Weights of a small transformer language model: width 128, MLP 256 SwiGLU.
Each number is 128 + 24 x the weight over its row's rms, rounded and kept within 0 to 255. Layers, rows and columns count from 0. Numbers have three digits each. The size before them is the row's rms in percent of the matrix's.

# layer 6 MLP down (transposed), 256x128, rms 0.175, rows 108-144, columns 0-127
087:127131151163119116093115148081125159157128147088142131132151129113133173120107119104133110113087103147156156191133149148139126088119119105145129134081123087099176134146126148121113182102119146094146128138164150138147113121162150078103177111136114135142128087103129132150140131129170099124122136114170084130120135157135118148162113085121122135121099092094152115109169088136134140146153
085:150123122139149082121126115073131101145149145141120097114178081105138133113130115142181133122104137161117162145143165133124198103093128124172150121127095111169179110163117132140125176141128138137090129153179148149125136125153109094149116114122103081121134109141132157129132110149123154110123143153134084107114176103113122162114091152088123151161129112113138103105095111122121130136117
076:159086156110142117133130102109126103116105125135118118164122130104111130109105136154116138132192133126113108148145125060101136097149122145167112143142121110130141147141066126122135112104141131127110157159124123119168106119167090139173099117104108158116161135099160128118139101135172152102145141156158132083161159146128141133177080128090131131151135145137110127098111134140053148144108
103:115133124100143146153141105115146093129123125141112097159093142187172116159133117118140086136166139160124128114126103150111134111136109126117083144121153143162174121093157136141103151108089117133151137138089056133114105125139111050157111143135105107170112149135102121144149118126116098153130136103098126164113157106108108103150165116148138092109146146105105131135109169157167139133151
085:147143108129137116126131163127133121138113146113112110101144145118114120147131105115157119120130132093161136164117090143153140159135140100102137141129108120128156113092194104132101154106133092115174113149153146126123132145103136118125101105155145093104177157108158121123137150141117094122099113108103089145118132124173126159079151146137178135073147140054119115137199159151149145111103
101:082147131138115158146128110139104100132129112124139122132131116163150118137157111114170120122118123105134148159075120126152099110097064170133126097167127131147136157139084128130117136112140110160146145136095134150083111084138098151106108167111143123106127074126134095157113127096175159134152157157161135105137125135100097068137124135152134119148143131138099113085139134153120128197156
098:148120159122075112069096150142096130114105106082178154125155083131109124136089134105157146123115105073126099136104110126143123093126138117146126103086131151103128135132158115142130127096136149103147136175120094140131100117120128101143131094095148163114120120095137152136167088099129111101092180105166123120095116158119118170144137141106102168122116132116089097120089137125114141129145
104:116146112134138173132133137141152068149127104129083141108160118158157156147144126131160121115095159102126173128153149151108137150128128100138112079097124125101148108125115134150148134108176173121122145122092101120175124149166131112146174067123126120125142101147105129148108141118110158123133159136096116141121139103142079060116118106122131160086150138123117097145164133116107134161171
110:108154153172121129107121119116103182140163134087105142132132104120087117152133148081156147145132118095137105072136088146162136164108149146083125131107135065110118095110143112111148139111089126134152120153122124127170153078096114096124143128106149102108127161101132119127153094133084114123149111143163112134136126148117156100142097106151144172115121106119150104130102107120094167160111
090:123140114119108098093141129126128113136135146153105152137119105149140088128107140061085152113135153123125097117157087148125098111132115148163106130105142180132152145117144119161152121130141137113111124110120160118123145108131169162113123180161155093146138084098122116153108162138119113163173152117142126119136145102153183151098124141117130140120098145073099185116086152171138129109162
101:139172134173155138118112147077110140100117104114098157168148093142138114146128118130156178140107111148148151101176124109108138136139145112135126114188056099120165134127154118120091115121107136117121162125112163124134109106176132121120111095122165143116146154120166155086099122099106087115099099133118092120154142106117122127099101092135119121139174122115148145137137150119170095135138
102:140159078142092146161117147153140158136137118114114131102122105155151073126154166148108120067170135143142118146147153107145121157116117125122109122128156178161108115127109159112132119100132121126093178148093174115179131123145148158143104114138145096125170162147125106131110115106103175128138138144095127130131130129124137117160152133074098160144062139125108121114112110147091127110156
106:091111121120129131159126096133151117125177119139104105132140098103129155116172116164114141070122086099112147141109122133163139149144127116085142148129155115139124053135120134130140118121158125143109114134132072134123149161125104162092119150122116122148156102124139114126113182136144149126116143101114136102132168154132114171160155115128111159123100173109093086155116129103165130200132
096:093119097060134101124147108130132131111152118148139129099112129120167122147124136157129122139156144152159132144169102121138164126131148132150117134057088117121191115096142147129119151151122096106134117121135177084113139110164122096186122101169139108127140104184116087116124142091111149138116108096141152168109163134120124182125129107122110130137111097130117134150133158136137150156102
096:145132112116112115139121117092103079147156111103122141111187145144143113102134158127164132122141125120126144150164101145095141187119145161139121156081138123093161087113148139126124139142121111079131123135106097144130113122128171107122122129154124101106169161144142100168082117074162081163108146121096159150076144112117155137110153117143163092123121128122126150181158122115119123128128
094:119152132130124134130145128132120161100129140143147134147133130126166088176158107143104134121138140160084093119107153141076119112126120127124082139171146104124116180149086134127171156121148160141092145151143114160155111126121128165169099179134079138097125122167111132121100103141146163126152163138111132117117189105105157150159116143079119135126086159123107088124135106117137152136153
121:136087093137163124102144090163136132120125133083110098131098095169167116147113110122141094114129139111129113174091120080128102157093119076135152174098146129145137112122130131077080176118119109111141166149171119148135125125116134146088138116148127132120094140112164111180161121105134105148158141088143144116148127127185088118147132130132112113130117113136118124142152126101136167121155
108:129137152110126107115077098151149112140124103121128149133102134150115092117104097084085148072120079087132168129113080104100101151178133156154143135101147183103094165135139089109143075115143118130115094120146130138093156091113118142117151152146143083148127178138089127124124122142120072149145107124128108110110095111151129112107125118143113118109127147135115115132149147141104134103136
089:146116108140120119130081136130123136147115134148124132126128122117126111126098094140170136108109121121100176105101151137117103147083160101085107082128098121118129115125197137148112162157096148107155125125104117109096151132122152071140158165149147137126101103125108147114128161106105089142146135089109138154102129085147135135091154098112143093137139070121178094133156117146180132102128
089:166126142125097109111159115092132113115096120184130139158159107161153129117147097106106148145135104130119126132126091090092121093145101118166133187143132104151139181160094083117110098121131163114100162152150139134130106107155090145091063102131131116147142129141140138123134131122181145111169097154157095135144109143103128115140146119138154171138117140126128117097090133119085140144123
092:164120136166164130105123124081111106136140152113134127131156074099142156121181145145142138141072144165124150163097134112128198109107102146132119162125133125174126095176100144164106122092120164115097114107133113137133147142152131089115079131127121121113131115095151141140119101114135109114125139143145112116143158116100161127125094118121151170137132087106128080118087089131119125170124
110:131148141115122149161117140164107143103095124123122128178094126106081113128118098143140148144080109123163163114149122137153159169081120109134121144195112145143142117152092114139171153090164069174150138166149164162146152139132124166137151147134132121147106151143126119118109142142120139100116172160137120168147159125105137132127129160145113137147179106116114143131114108147081137134107
094:141146152134102106115126096148132142150146139137103144096163092110142142148181103130154133116126115160177146136142128136093150112105140145150132135093105154105118132176143143157127201118081149130124119124160164128105115077138090107105150145154146125132113110117096109133136127115134158101109153127151147081122158159140147113099082129064109131138123105088141123083123078131144145139105
103:109100144095137142140104149133157138120103098108185123132120163121161130129106129138108145126126145122119133149130143083136122110150137130133146149132116119141152131152141144149115185138070102099116131146115106142130144082116088104097123056114142148111095142119126139127149144142092162073132125090097128148133092153124101098144097154101127145133074111123134158079127121068109174158125
090:066118136085104126100138116132111137121141092164149112090139159139135073115108143162124136134131150141131137134130091110137140125100106149120137140149132134156102136131173110133113104138160132190146137131105137133146101135131157105121102130135125155119090113160121092115115144088160188155094164136113124120093170158146129148148147160123172142119159114148112156158156145154141051123112
103:083114154136132145113135143137140137183150132122186127113152109116104103145151161186099125130099103165148152127109134112120102115120130143119171133190133113132153152110086136115182059130139117141085127106148143097111117112147145143175085098129137131088109110105093112114122125109162120097151167140130122134162143135117109164153110158152129170130129122128114144120158156138114147114102
116:109133163126142138128164138154088095151162132102108166120159119157107123156142122088152146113123163161176123096133118130077099152102090122128129132068106163114144102123184107158137119149146149157112123089110133083127128085144119115141130154109106126118145168089153116096127096110106105132105138137116140103114132139158123159143114117149120134159154122085106137156140152183162143119152
094:149077185123157105132122162103105116117123129149140077154151139121102141117130144136127106138126125137102140175148111129135168107106106090169106132161120117150135120152136101110128121129149166158138169164160124121130110127082120074124160154165152135095137115175128082130143127150171132089113133072121100175129121120124117161134132127155125124162094100122140137095097110103115088142133
107:141102124154144168158108086153130117148124128132087184096113121121138103140131112162146128122159131107164130160158136148119102113139118109139099173076127130106118138158127169126126113077172122111132121152152101116133175137119169111104067128112111164110083139143122083152120152124133093133169148154103127131118144095174127112151131116146156135076103143154153124124124103163115158133119
091:145095144155150087142116162108102136094115135122144131140144132091112150135127121118138137120105079123112087094128140132123109114131131145162133149130177071130121096109127171166094134157133156132108123146138121162125138150142034117149136143116140185101151152112119119122136124136121138111129140095098105108143159132062112148196125107126099120130154152138139122124104178106151135142136
091:133129151171133130145132114168144093131156160133086117124134128080116117129119142138127098116122171099134091151132141142139127109110148115120149139099111136160137089140138086186126100143121166145146137136086134103123126159103164114146146162160139135085148166158137141117138151119111140167184138146139159098069144119140124094127133081094141134066131111113079141159117146136140114163135
100:129127109114128136126080138145158105144113106121117119136148126149125145110111169099082177135144124080141092140144107144132144136140095125077097120162084108136124063092182115129126143164112123141130115090141115142163122101182195131099136123138155146110120159139116143146134121144099143142113142071133121127088126114096137108109099126152145122116142156127108117188135121099144152134153
098:144123105120113132163134111160118095121110091098126131138121136144134122133129105133129104113069129163108125113151138102153109156161144129115112103126089144107162170127152161118131154138137127083147081129083105117107148152122161111106136137099138099124074133101132132152176118150157076148085132125144137101114088082111148091135126139138164074088138086108097126145163106113146160139117
099:134126120105137102117116141104153101136098120148136140127148150107145097142134141093118089117126120124141105111122099119085144130157142117110167124141124133086126169127076169138135114150118137085129154116198128101083141108131116052129163125135131145123100137129133140167158133101156139136109179113117105191097110095144141126131094175137121094108125115121129145158150170101130128078134
100:107124087089119142168124143146104100090098112085102100170107127140161108098153117096131125115136114151122150138109134158133102139112145133110109141160122147131126097134142123165075117115168133121177162100100146104115137167117149140168132121124120132185179141082062120121108083142119131147122154130115154140140122089129132114131134099138119132099119123106090138181116113162153127156154
104:137138130156161135135133097095104133101131119119171106154151154142153130081150085163120125085102140142118149120135125112110137121133129134206131137143109146162150172116110128121131136122118112116043107147153133172134112135101137145130081098108122157141113099131144109101125119109177113138155175129132091131095108146120131112129137139112143140159181121157173168103142152122092126132154
098:134139155107144126099157114127100127148122138080155200144150106130112132135147116113108145178119122127118099113112108128146148090113120143122133117146097161133104133129157100131115086102120138133118115133152121149138170094153124135092105183151077112156152099101127166138113074148130130135153110147126130135112106114142171089135121110192119132142129162123106151145066127169094142166128
# layer 6 MLP gate, 256x128, rms 0.197, rows 109-144, columns 0-127
094:129101145191137095128107140135139133149147112096176083128156132093115146081121107108121142127084158139109144134153126125152135143115125136155153092092112093115136167168128125084144089142141119173133188129150104146152125132119122121154156130173099153129145101152148120133097106164145103120155119127103125107141167138113106179138112126136149086148151136133141110145123160162089149093099
085:163126145092165160139103128146126100116120102107110118171113162128147159123108155124117139116145112145145112095123097096144159141153065149083104132154102090103114118114107080144087157094101103132089111151147088102182133125115157154116122115123132127132151139105117108098166123168126148105131122128153098107112149129115165133120137163132165104183139157126138101139123117154093130102091
106:144101109148174081149110173130138131126126125141086064137120128148120100094123124151146129130133080129111138102131142168138125070121107139094156140155130146110106143109151157102124112149147121110124165162139161127132168105111127110127125117143153067126095115094109133116121091122096125136147108135128080154111072194154155104098134128144109104100131149103155161114126151107152113135122
097:086153155113139108118100169114093152126116153129129128163099103130101151091170113118158115108123105132124086166132136144120141153154095133141162163127131111146127122154127158157135089160149104126141127149094139119124139082120130124103170165159169144134146140121125124131092135168130111098109079117144122187129098099141169157145112148134120115085153157128104129118096077161080135137108
095:101151108093118135144143141097129155160122141148148100096129155076138108136111160151131104187120136148142105101122116103139054079151121196147087098097117115141128152106134114177083166125153140136128144126077095124111104122135124118074141119155090087128154122117129107144135152155149096122117111112112148130155129099146122146117156091134125080115130129117109136135123122134133130107139
104:123125130100106123117136127103112145100104155140149148129146151126132078098093172120137118125147127105118130100136135114125147138125175097127124136182163112129131156106093120142118156131123103139156142150124137136148144112134164090136174062144083158183171148143148132108144173145135100153146097129115133131110129079123104150125141128080116143128163104157096143160087106151100150164172
102:088106111098168095145129128148143151134088107188113105146149107123150117131118148110155077113125148155128148158148107149146140081106102180160163076150135156158139110145154143076189097140102144087141101127100152128094121119118122091137108137133157122113104131149107108129112147093134152127121141096119131147174137122139167141108120105124123112101116122110139146149139130167104104142164
107:106162117118119144140102172176136111152106105140111106070145127120071150114185136108190117123151134095125099129120104086108113076167130130127133137115155139153115142134131114102167151129127119158131092123117142134134170131124122138149113137153111077182136147134135150162130131154111117100109126129132098139139132137183109124103143146127160117131127164095104143120101104146164072119157
104:134103162121131127114109141105103115117098123100130146132086101138168140159111136153087117132128152111171121150159129117139101090102161126095133113091151153142113121135136150110113132144107109129074114103193101116119117174101102108133109140139141128117116072087159132115125079134113140155134174107101126130127128091116174177133104158139150162144139157118130151155117095172134144174142
101:126144105110127152166168171079099090125101129153094092126126176145105126074138119103111130116123140126152157109129116139127112167106122149122155151121128150138099092141173198120137113146117074088113127143143122142153151152146135144103152138150117115153078121141119145103108135083130157133144162107135088145101157158137114139123081141087125172125097137130117114106172122131115133121124
105:120163114123128105140152103163150136175150070165111122137120124094086136133159167152142141134121107121123107058135149123168127130130137087147114156093146131101157118142124168112145131111123086114158145156089159119117125088141134160170057095119105115108107155145161112122153151126143119144155158133119099137089117151143134121124129142129082158110097160146144123103144116143166117120122
097:129146121136114134138113132122108128143144202138149129162143134099125139120197106126131100149143111131163124123108091084143092117128128121080124162119163153113107154161112116141114111085119168170113174111146113100149098106084115100104138152112118137104122116103108138136122083175114119143107123121128104095102122131119141131112135126194117153121153164107098090126141152167156089120147
109:121102116155140121117109098128108128142134181152155174114165164127108099154122132158143087132142146133079133144131105192130130100117123135107111104102160139096164098070114133118123141082166145135152115138109153109125098178170145092130116091100159128125102173154124123117146113116132085146091119137120140122133136116124106075135107156164139124133138128095161139172115137094142145122112
106:200104149134144107103111139140147120130148181084128114125141128157140149154153118133140101119170116153140150113114125126152146131114126165130132136099126145149110102137139093084098188106161166182151120125112140148109155181099127138120182139136140134107136151120121140108130155113096155148120083122142112105072134121129127116136172115151173155133066127145139102144090137124140124121116
096:125119156139115138175118153176120178132136129128123140126142161103130160132126137123116138132112124058154111149117133126179154142166141128131125086155104123121089138152081105138128142089166185116119166118108129132136133100149134082100105136142100139107170098119165132158138107123155123136110144147093089135131161146133116140103153170141123128121107127129065099132156121132116193131140
110:140140126118130129109148158142133101129140090161167149149146142130141161131164159130136116112081090105120136175139088138122151153105106147113113105128099155086135163144137124137070111158132111125112095168085116121110164104134107158116141105142138143086140087119122162179120080125146121124144209172124148147094126101131110113135139107145152129105142133118124120129129070150104142116119
105:061125127145145144096099140174126069166131123079149132145108126145140143187117113126142135133155150151151136127121151145132127108117129132150159121123114119147107146118094094098152119139104125088132140111141097163123124156089103120130161116139157093087132117147095085116174104115089105162102150098102098098102143106130129119106118134181094146102140121126099091112131125112156095156148
102:098112163082125149147103123095105140119085104131147083133142149121114180173117113150135127116137151148137147165092120135119172116134159158121128143144166092117139123132106065150136205146158183139120140115149139167145136129095127097092157162155126146117153159145120140115155121117133129143113130131111099112111169156107133135126125091168142120115101100138152106106086161124130128135135
094:118154149122147147143175126147136117159138099137125123160138163125155125140122143089109105142111125095145093151095123116182092143116120145134158139144107165118144145138130103143119118128189129104122186167133113110118117122126137139122120107109093126105095128131117146154110098064154085073145183135095125135117095140102164066142112166119134156119116149135098166132153138124100141154131
103:150106114173144123131105092110098113126123129128172119190155119137146137122141158098095174161136162160113141143093092066117133138136115122153106100131124146130109139168109125112120119122092158097138147117131112128117069158143114140097182158182159107161145142120138105117157081135127084110114123146131143137123145146120144143099119098127155140094183122116160108132122155147132106108128
098:084127126128096149106119143121139094093125171160116149155129102097094191117116155138129107115117133112118156174133152149115104134101136110147153161127120135098147157125136095126114129131103168146085126147101136174095104116143134124165150120104115125112141159109148117164108123151134106179133138100130132154099161060121143105077132147116115122119140104131140116090125165181099121081113
105:159143146094104199123123159108080157151154123130180088131173164140160132137120089151123119128118161103146098175142100109108127156123151130114096100111168106131147172159123141107110127078115122132107137157153111122148159146105144098123150110110101129117153108121128113131108141135107116132141183093116151119138190094113111133146142121091144123143153120123125163137178117139120129121117
103:118108104120149119131136149146096121166122152135140118096165128160140122145120101069108151130088153123155120129120146145153128137125101101127146140119159127128169147122139114127110139158182134123116143131077136161111145114173110139141168100105097121137080132088137165114143109154139073125100208083128152114131166125139131129149126098138128156103159166172161132148143116155130134090148
097:110082100143110128169119082098132139144142133100145088124151135120155134120135129135119123155147120086138155141119150116175080135116142128073137127098091103121103159147132147140107090159185151096102094146106153119106159176105162117129167143102149104117120114135133154091155147155123138136130105128127145128148136158137138117125140146093175167100129094121144110133192136144168149142110
112:174114145148127142139122131115110119160097146120137090106124113144136069105111173160153162167079074156150112153146117123096105113095148122093165098140085125140132146123128121124202135167143133095093112131123109105145171150115134167175115133143140128085121100141147126162142154126153141147111097127122128131116107118139140149171130128131143142088150165128135153127150113109150138111164
103:131140066151164119095110136155127107087094126141113105111115138115127134158112100126150120102121120140112191125121192118107142107134136136113096135164085121141117156140115164121157113143149141127135118135124133110130114148131092082132137095103159136132147076149113119151118135091176160150162162112111139120180141156105110159144152138115155133138128156167124124178152114137155060128126
100:103143155177175131125104111098134104138131114116162144109149151140180151112149084145107170114154118133107121119155146127173096102122159084114121143098097099132140146145130128086112148122147110125189142154126134103173173185134153115119137120146130121140148111110142140148125148127134122134142123086100168072148126168091122116082165116095150126114108110107141125139124153140127147124173
101:166145076129126122137081106159158129133114136124127122144118145099116126129117134126111120128167110102146146136150097104168121169087114136154116123099120147111136137124139197112173120103137133107138122116141104081121144155137144129133089105128124108128097152101157082160093142162145103136134155116138127154113098139147118074108102072120110118115038154112139151157144091128139128131154
110:104136112120158135138125118102129115114121128126116135163152137138168095094111104113112095142135184106114106128153124136152161157113126198089132130128113091091138129133100133145125111086148125151108095113134149097122119139143121136112150102162146179105161146097148133114133057166129128106142098148114145141132138155088094177106152095138155138148100182107135156126078134156108114142120
102:101115141147140101084115108161155139112098112104138068136122101147115139172157147105136128127136162129144138143086124148156132126157124105103113121140138171143140094096077084148128118108093129123141106076117210121117116096154147161146142157135149152113129124141089106136145135133114133138116127094137114139120111164076163117099101140181150133082147125135157125130148107149111124158127
101:109174125143122156142095054112128157101117134116144162159157150100095150107127173092126131128114135126125102114114139090137130156152119134083137134130150084111135139088105154134126143143147128154159117131119156144133091155149152109151124121120118205137180096166136166172109152132129170148114110134115141155137129137112132120114137123093113124123123172159152163126168128103135178126143
092:135173118119111140118137157146124157153146105125149152150113136144115142059121101107122110095126105112111124129135127193100104094144131098136120091126103149164165132179128080157116128114146153139131130148168119136136151092102127122141111090118126158169141158164139106119129101091146108115124142156124121119122176091121063111123114102132139112131138148119116115140168191159099122123090
097:156139116099130117111140104131142130164109137161136078124085106136119137107121151109124064109188098155136127106135132131127149167118111178101116145122116165106114136129124120126127151120139097163115101161106118131118149102085161109112118128162140112164154172151131099107114096131083174134123138127121113113115106151137125152086112110143136181140134144199107123107141087117111098110090
106:157083095116142137137143100129146137136143071170130149126135100149155093092107137125123081091117094126115136118148151144162095141148098150171133178169116124108161134180094160138152089132129114139105134122105145101143163150089130124125127109142124159144114121094166135102096136110102100110096120103116136110141168149129133134121141093106120144138108183187147135134109123108096152145146
109:106114102139097145116119114136175097117126126122126134134115130083108112109155146127145119158110106174123144109168117158139068109097143121146145102106144118114152151142087163135088117109142132148102146112107176100130164089082143155169163141125125104116143182134134109111115114076129106154186111092135132118137101154116136147136099136148129143084102110161134114107134159120091126172113
104:112151142152107149167150086107149097140151114132116086118146092096137146125152145115177143094141118176110081156130156125118110140086141160148120098099128139146158155122162115071149135126108100140159093120096125128163137145165164146147111144099143184113138152144163155104090138141155105120101118100102109127123112142110170106096166158138120099099136128124152152101113143122150118144139
# layer 6 MLP up, 256x128, rms 0.208, rows 109-144, columns 0-127
078:077140124108115139140093105075153145114126170139096172144105143136110106126156128139115139116148097109154086121048120132139127147144138127083110164127120158110122126123110152158185158114131110102149091112169135148127154114117115161159115167128137119153132141118086107115146185126126130121110145116080129120137066128143124101112176146136119171147121108129159142140154112134148112131123
077:142138112142110092080107149133119152131177135121167150086110091156176182124161131085116106112101153133136151107121135168129129117132142147149133116116137161137128153131189148133134114131141111096141140176147109188121166192132098121147142134138095151106077122127139135124132154103131110105122148108101149164095107144095093115133107132106148156090106120125117150141140143112135124098159
093:164082126134133116059094119131118102123155132164133127132087106114116125139131120149083138135112103124116109154169111132123123113122153151115130135116126136095082118148147119146107122155087077128116094106123144106120158159157116144132135176117108136154088142111182116130112133105146099138153091198098086135122112132128104147148161113146114149080139079136105118139123175117090139125110
086:141115143125094143121131161088111149148140125148145156126116142136131178100136172131092126165124104096086146090097108107125123144154113129129133155150144161171087174120110138128127129133116063099078116098100139166135112119098112169090143131134119117144098138119107133116139128109117136135144158134147216129117122125117148117096136124124146133148080109140113141173109087156084121146133
105:133119115171136144128093085175099127106121109092101155148121085155081129107148115088117143102139110095135159117112100136096175147137149090133120172156124109121116142132110113069145088116103132140146128143164119181128128095148139141197124133131137150136134124159137146141073111103124118149128102140123112129117091142121117100152107114117124137131121150135135177136108077109098091159115
100:113069107138110164122125135136167121115119129128105127109140125134117190119178096081105163115094175159126111150164130141125149156158132143112117131116092136122147106138116144113113154123148180100118166112165167137142136147155090096117114128141086120145152089126090134120106157129098115094099099103137128166173149135108162101131106130133113138113132134170100105120131173113163105143114
106:126111133102093107128132145132146120102092159090166165145123120113124140169136089166112146124140087140159132123176094092110117136145130112114110144138142121086117185098135130149085145127098071111141119110144183126130103115113106180102109089147128153110113155160141138138154113129136097147121115141087139108100137140145135127159178189114108133108110111130125084121141169132135136126100
117:141139097126116103149138086114080108114160106139144119185151135116150125106122119144079137140120143119116141091131117132152115206126076074135094110142125124082122140117135094110088125118156116166129146122156089120113101125125118153148113100121111165086161114105139126109122103120164081134156116151139169114131152120092110166161117141120133113080129121143140134117139164150091153144118
091:111127118137168134197131154116148119175113085107104107110139146114111151139116175130144109113109166127163131179133130101104139129159135149118119137106122049082110167116132101138156123124137116097134121144104143137100069178089114134134139127125106158141137119123116143135118143098129153105131114112113090132128147144138129084121160083102174103137130126154110115129113157171108133093110
096:142148189114141138074160061094124085139130097128147108111135107124092124119147133164102150148136111086141117088116129121144107119153132159134123117139140144098143112105168149151125087133115132127138134118084097113146140130137129110181159121102095137126093101183146118141157143188137163128162147176127125120127123115124142103152118131127154093114151118091145085133104113116141133165098
097:148088179202145128163115116130108169133105118144113156126122130120184160155119128142112144155119139132138172081116158153160147136099160104122150165098108085145123142122133127090167127151096125122130078130106110107105154131102130125147141120131151129145128136120164109093153108117166154162111123138107150113114109140148094201123124130125137105143164126121126122119138096092144080119131
117:164099133111131177118118101118169134143132109145109143114105138146125117163064146107127106124101117099124114141155169164166145136150157074126147133127127085152188148107117113113133111140138136137152121114089126181113172146191077150159143132143125121142128135125093122104112151106115126129163149150097105163125101164141104129167137120106155125149112111124124166161153117094106110129132
087:131097128096124146149122080128147129121117101112130137116186110126138122137120111119144146081176099122137091123131132158142117130153168135085130139149103164104206132126149155099134126134120155099145125115096066156101130116191112134107130126114139123132102116115149171135129167093131131103121141114135135164104132123159087123116102150167133144131122135169151126189118157085125112136157
099:119128104091132155161105117155064148103138145135145081134135137126120108132101119134150098114133082121116130168099133091170074092166118144128170124120131128147106154117128105135088135148164129130114124117117108081133125110138111149131132117084131126137096140090143087128170126136126124133124089074085090127170129114153094122065083127129134139155138114097151120118098150152133127142107
084:104114115147156127128147125112135129161061132111142110135116092132095169122095099133145106114109150132124140126146121097143190145118173098119148154073124115068148101147174173097150095182146077128136118143145147124153137090133095129099147130099103105127110121127129131143137166140128109114126106097160130170136137160119120109119093099137124153122123142120132129137151171146106098091103
108:082216125086135165072134123128114126120149119118136133149176161091140113125159161124100135100169127157104160165098127153135102131151119169128113143143095091139108149178122156143139121109119115112110138127139155146127116123161153175100111128121144125117137129158117129154094122090134154135123124120111113140112109083176140142115118119142137149119081161135096150157157128164124160125120
105:124150150117142089141174117102113168115122152119102094149122133145113091118097096069115154141131144111128138156117155099140128124154113117140137101159109198136163154099102118159176096122167062146166163116133105107137110108148109116085123128113133108120107108140140106109131136142124133125131162166105147133092160126069136114121084125146122117112138087128100143150144129140174139125108
094:074154141112127131127140115121133121073091147117149104122163107098121136164143111129129141147137125127157102134078123102111122143135101120132141186142101079122127162151094105105110139115142118129159144118092101130108112091121123101105131096096153116107122179087176105102136146139176137123115091112112096129164142110202125143153107135146132100136088148130126117101108110155106154121161
085:117101124166127131160110143151142122102125119112106146103089095091126154141172079171158106091149128114130124087144173131119094109120167181165052135114111110151093128128161103113109123135131143166137089103095142133120103145152079138099126142139154128122139141117121097114137147157118138142133082090165133106148166109117145145119131112097112113164124123136101164127098143121139143113108
098:141122131144120131129144111139156150160147111176115138115136153159150120134139159165148102107116097115132129172074133113116093108178090139124167139145117116113115121074102152156177160147151111128143113110142143143163161110131139161095106138122165158090089148128150083143103182127108154137123127121106102147135103122086084115119160154126122085133123127159071148111119132137130107137105
107:174134160144088116103120093141104143187127081120169104111121132127175146143106118168098120112114151107110101113105099155155118102124115154124123089127091141124095165157150137099130100144119122088112160139158122109125146136106098155105157133118143124132138082141101122083140157118126150166126117170092098097142109170143162125165148124114169130155137135114089141150152115103148133154125
094:134134097144118139095122159153085153116069142172111087102112171125130162118132118149136109175137124106121122131161103086136097129143136152095122127147117136070141143131127128120160166153134134175125135106140141105124127154154199102149123110127117136148131122148150133165152134120145139132150125165139145131165135105166130143184121109101167126122147163130152164169105124119108067116129
103:099116076141113132158131135102124161130095141145112128145148118141186146142104097106170170110077146126134109163155117098099116153146122160135112128084137092094100116102134081163114116133144123115119093150127131110133157130122149116148146134118113125092107135097200104146112130109159103167135135082119168107101145130097124137185147113144123121160174121116147118104142140153128098127106
096:123133159134120137144110134135136160108143138087103129132106042124075134081121114162117134136128113115094122092101081121127114119138137119120085119107123091127164182130143140145156141113112179118163149152161096117105133091128099156091140124076116140165158082133126171129136136166138128131156172110146151127098126105133092128125126117121095095110110160119124116113144116155154133147133
105:136106133135156098115132134106163129114135150113175122124158133129140150110082121155141106174109115144105117149096104121144113158124130139133137115146137111079120115143113124120115151174106083129094135132134149111166159168166138143129114138175106155134121097129148165138129168104165117118118096128082097086154133090159090140149107146135184087143134150146152157196125141122131118131171
101:189107100131159135119107119108138131113146162142114150105139121114142129128115083114127096086146115160173150135144172154103130092071166155150159098133130127148138135193125113154137140149101099127125109134169144138157170141096091117147154150144132109148124149107081136100118119117126157123137145100134105121104117152134167165087102142148124129110133156102129156099119132155098074112143
086:143125113115093143153142139136159126141160126144100102125085114090089079133146165132134126074105116144093136118116126088101094172134081140158110124154095126110135124082138131112132109129118120150126147169155151117125106150149143134085101128111126128131139158167120116086134137127100161101123138204147107166125115146158098102107065120127099138104113092158122155117144130134108097108121
099:157139113135151160117115126151149113140156186077119126111114131152131142114097142109122135116155124098082131170144128097128142122139106167152080119090110115144164131076115140126133129145141135135111073130085124131091143132106112135154139158179151140147139172124141078163108124146091072130132117184178174127143109126134145113103118110125137131098121158120110154135088111110138143149117
092:080131147126123167113153105141153137143140118097130107115104154179159151073158154099093156153142124100127117119158125125124158143142160123090163095097099167141177146152125118095145128163120122120121086081154155136128093147119119140106163095126140059136146124151130153124143093114102129136162152121152106135122148119186143120124107124120154101117128089156158146098149123117121107127134
092:137170094120161087127111148130123136125114148117117132130152105140144138163126153115176118118124108133115152097114151095145172106130039147140154094115098131107150144110157098172127159155152115139130119097111107167145116153138119155120137156098137098137134123125088111125158164135183071118132140141138118112150116147137170141122134141106161114139079107172172132127119118099109149142095
102:106118136071129123149112125099151147109103123149122100115090113110135177132119164115097145114118146091156111116125101105110085141099142121098167141113163121131108118149128146097118128144158077097140105184084156111112120130096122142143084136157139172133121122085147158189137154098102143118143109141161099116121110132152121104148135148114126107097127145160112115158191089139114128110139
090:114123170114137113123134144150126134116094079141141104107166130129132102154087180129126139171142091115110109141089141136102146108118138108115154127119181114119149078171131127119137114117127137134139082133131128141095138136119140103105123104147105126108139120149159141206118085088125137105136112084115119133133169185158082144148120129125122124164133133159088089102160102165124125143153
093:168159117135113128152140127169116110145157158133103133081127107177102128114101117143101142151138131087098174168152119139150106118132131119092127153151121095120159090163106138114124147113154165187111087110111144118119137115132119128137158128112112116141165120130072113148085102178113127068167089113135114156140163112146122141170146120118133136138136104113087108134136112165158145146134
100:146110176191120118085143106117153115123135135092106134132141121137103104135146127150135160153104156107107120129096111122156122130116100151122197142146126123140124125119066118148156114128149181109130128148096132146155081120145136183125128120145124107090098142150158166100133150125100121141126122145175133131079126077146109165123139120092122151119140167154159132104153151117144110139079
101:119129142117112128125089145131115112139141124143085130128117175138123144135142138107144141109183105089088090145092121116136149118164147129116125148100125111126065138121170135145124120124156075147098154122103114184136146170196136128078100107115098173127119131123083129152083145149134132135103097145146120123135163105133109127134126090140131145110134152097109185115120104100154100115120
101:120151118136093167134092126122136116135108123105110124111098172160139126165138159104178083133126143151102133182130139111090123124144113127168106150117156136148129130136153131092127096133112122096108105103159119110149155133119144127130121128157132079155131157137128105135102114103158148147117125086133160107129142156139109130106117102087143105126118070080136134071062129146129133105064